python train.py --num_key_value_heads=1 --norm="layernorm" --norm_place="pre" --positions="learned" --qk_norm=false --init_std_o=0.0157 --init_out_by_depth=true --learning_rate=0.00607 --weight_decay=0.04 --lr_head=0.00865 --train_tokens=123500000
Each number is 500 + 25 x the weight over the matrix's rms, rounded and kept within 0 to 999. Layers, rows and columns count from 0. Numbers have three digits each.

# layer 5 MLP up, 256x64, rms 0.259, rows 214-255, columns 0-63
488524493491515491494466497456479517474504504477508495515489427486495524515525543493499529468522475475478503441494542502516503542467499529435520514485474551472461498487443479551468484485509468
500531539495480456507511544512488492476506509472518507493526535488506508459514478499515537477550522505484498472501488526497532501489541522516480529514515465491505474509481484532516522507481469
495494482518498535492519505553523527484509516499485448506481515490508510547480523480510519492510465516500512534509471531449501501478490535487477481480546511528525517481504555513478470511489482
483486471539521538500532508470500525510533499444520517488500490521538499473496473487470485495513488485541511520529508514480478501469497433472498502470442478531520499500527519518503485510529555
513442465515516522485526474428529539463496505512490524531436509474505544520496517490494520469507532499522447523497474487530492479512533497499499494512512526492480551497524496543476540550482484
541474500476488498494471444469520514444496445511512519468471506471487525516507474502501520508467523537501525538471477520496462535519547484538475499461514478501492487445508469504484539502487492
475546493498477506541528450482466569556524513500487498493486460503522493480527530527526509493548487529568540483565507500495481534499533500486491559543457509469487514488508487514514493534509484
500482500511534486465508459527524538464494525491467495530471449518496488539510522508491508523511472485484476465521505477487528473522477523502505488527540500499493499460503494528434495516509533
518511495514541486494474533495501547495501541507523514506539513509521495498512518504494503473501526482477493558529470512475495506489511532509511499498519490497498547519518466523473502480499485
458497511542491500501492544481455514456467494514470558480517491461505512515509481495486514498496479506533500456506516518513544504532505495512497468498497499524512479423493494536498510467531496
504493505530488489493492450496525553496528482527510532484503509512517504523518555492507522514539469455529488517499514565469503506541475482529505466547497531530518540507500449527491478513486467
447511511503522467477498492510508519490533480483469510511511507498500512459456463505522439490492524503532494517597502492551494497531505466501539470492486510533514515523535480500483481500449485
434520559453485455493508503499492516485509502458448542535538545532512482499523518531467498504504485532490487493544490474525499464527548490523520447472541511481539544519493498472466513520466505
495536499499507474518494496525516519503538515495490563534506529519533510499508501474493502512545538553504492519474505508541494507514564483468546485519495516486509547519484531484504543567475515
483486501498508539490465498452521560474485522454529485501530485494533498490502518481523522502485523548451535513530463522515510508525519526503517521506486472505471506498529487499522546516472473
449522475519482530532502484500505515489484506487474484493531524492479484527498505487493497494440502530472517517520480545513508517499535509513498480461504493522529494496507518483515488527504498
472508505512495519470500504491503473508472438478458531514485467494525476539518521481460503506463526539471450511533473530501483467481513492455526482502553538502482510537500557495453448512486485
505508474492484532498539526542507537521466476511504516528528508496516470484509488522484509510480502488528493483501479526494508532449532545484526483508503529491533518481506522488506528514473545
489490492508545555483522490531522516502518463496496523452515507491529497537529501539524485493537503525514509485523474528489499544501539430511500507468517483496461496503485481485485495519514506
513509505550524513510488515525515494516516535500495494500515543504506488506491506520524548507527508542490477529521485501499496499523525514471483529520547528531498518492487531499512489516461508
540480497508543489488469522542508514451477542532522497518483496486519550530452511459486496473461552512514519529521509490516551564496519516497506500507506529504493540510523507496473465491496499
456507507481525539504526513511509543496491472478516549497520495483507468518520510513488499480476508496507491486510502534536532514483483546491527479465501492477470528450423543506485498495473492
527539520471478547522502542508500524498538470472472492506488534518514483501493551479465452473497517512509520490498522482502507546492523459483531478529498473501491552509510512471499451507500501
462490488485498517494483478512495530490540495509509490506441462475494469523539535534473502499509505465489490548510500549522504496514484524549544480496502518475490505535512552482500444538493537
485485559462480468472521513491504515505474457439504500503514531520484550538530515475496515534544501487547476517478462523460521505511511483513511477519551534526430541532516522478467487544503493
474495492537484480550514514461498515529495515479489524544517476499517482518528514529518533511535510471463535507562524526515480522460518488514491500476517531496535505486490484527500477508495480
472549554488476495480536509494517495477509481504493507507479486506506536538470499530518522534531535476525530459586522498500537455509542475524532506506526468497525440466454490511486515507504531
514500440473513454509478477525518466481491519503486502504526467467470551533532506464526551487514477456491486505495502518496527532494478495447482472525541545541466523517503487509483533505525484
529536452531513491543525486471465530505517490494553510530540478471490510495530518481490529501484539476484513477508556497531484483514524513482548522520485513484494488470519550464514488514529513
491497475518470492476527522513516503486524491509488552500513520495557465474532498509525541513501514522425490516495511486496480488487532505484518497503515534535520522513518520509521497497465485
501528515530522519510501504499463499507514510486472526483507502475476496520511499508480447471469505511504521478486485496487526574537512485519489489516466484471525516485529535485504520517503528
464499463518516512535591536476531483522487524453501528473499515493510486495559511506538507484497479518526501513514516472521493513501516494489503515523549511493484490490518544507508514536501493
491487504512501522514513519482503538521513486515506506457497472512523515525441507500521501496500509515506482488522474493502532565501550467517498507514512450473487453417486469514495496512473483
440525497486509472523513476526516581513581506450491552539501452454533478573499529497507528490519469548503507529467489550482534520516549450517500492554512481549516498449494449542495545531496507
500501498495531500508513501503525517517528507477489455548488536534492507510524484477482525464523482476530489514510511520515508536497522524482520506509525539490469503484527488464505522472524503
502502499514510510518501516466538534499530510472481552476484503465463494486486499488489520483479492501534505511549526495472498506526534506537495513547518478473533470466517519439495520498484538
504487517494486510482497504525510489511509483527506535478509513477514509482510515476505501540508472521511544506494526502509490497474484524496502467502493516503472471524535459525511514507514494
466430490502490505464492507485510526488551512516514522502479492512512486536510518490467547461460473552464508515596500499491494520490477527509486522517426484506465506502534446558541431485485466
559519507480536478522499532532510506499518493483523523489533491542513472525474520486523540483473497495523474537486504467473501513539534491486500502524532501533502455480501487529496501470525519
482535541499503490514495507493456502495548516517463473484514490521498511498541543460502514465517488483468421509500528541507429486523518518484527505513450549515476492491476495499520447515478509
520468477518505505496519530458484495503499477475524485496479489511529507511502506492494497469516539524495532508503527464494504487539520528514497485496522490530516474487492500537524536476521522
520500506518474504489489518477524485455515449509490492503504518510470501555485499462515464515471489485494513528489490494487485495475487489517502512493509534515501501491509475501485484485486513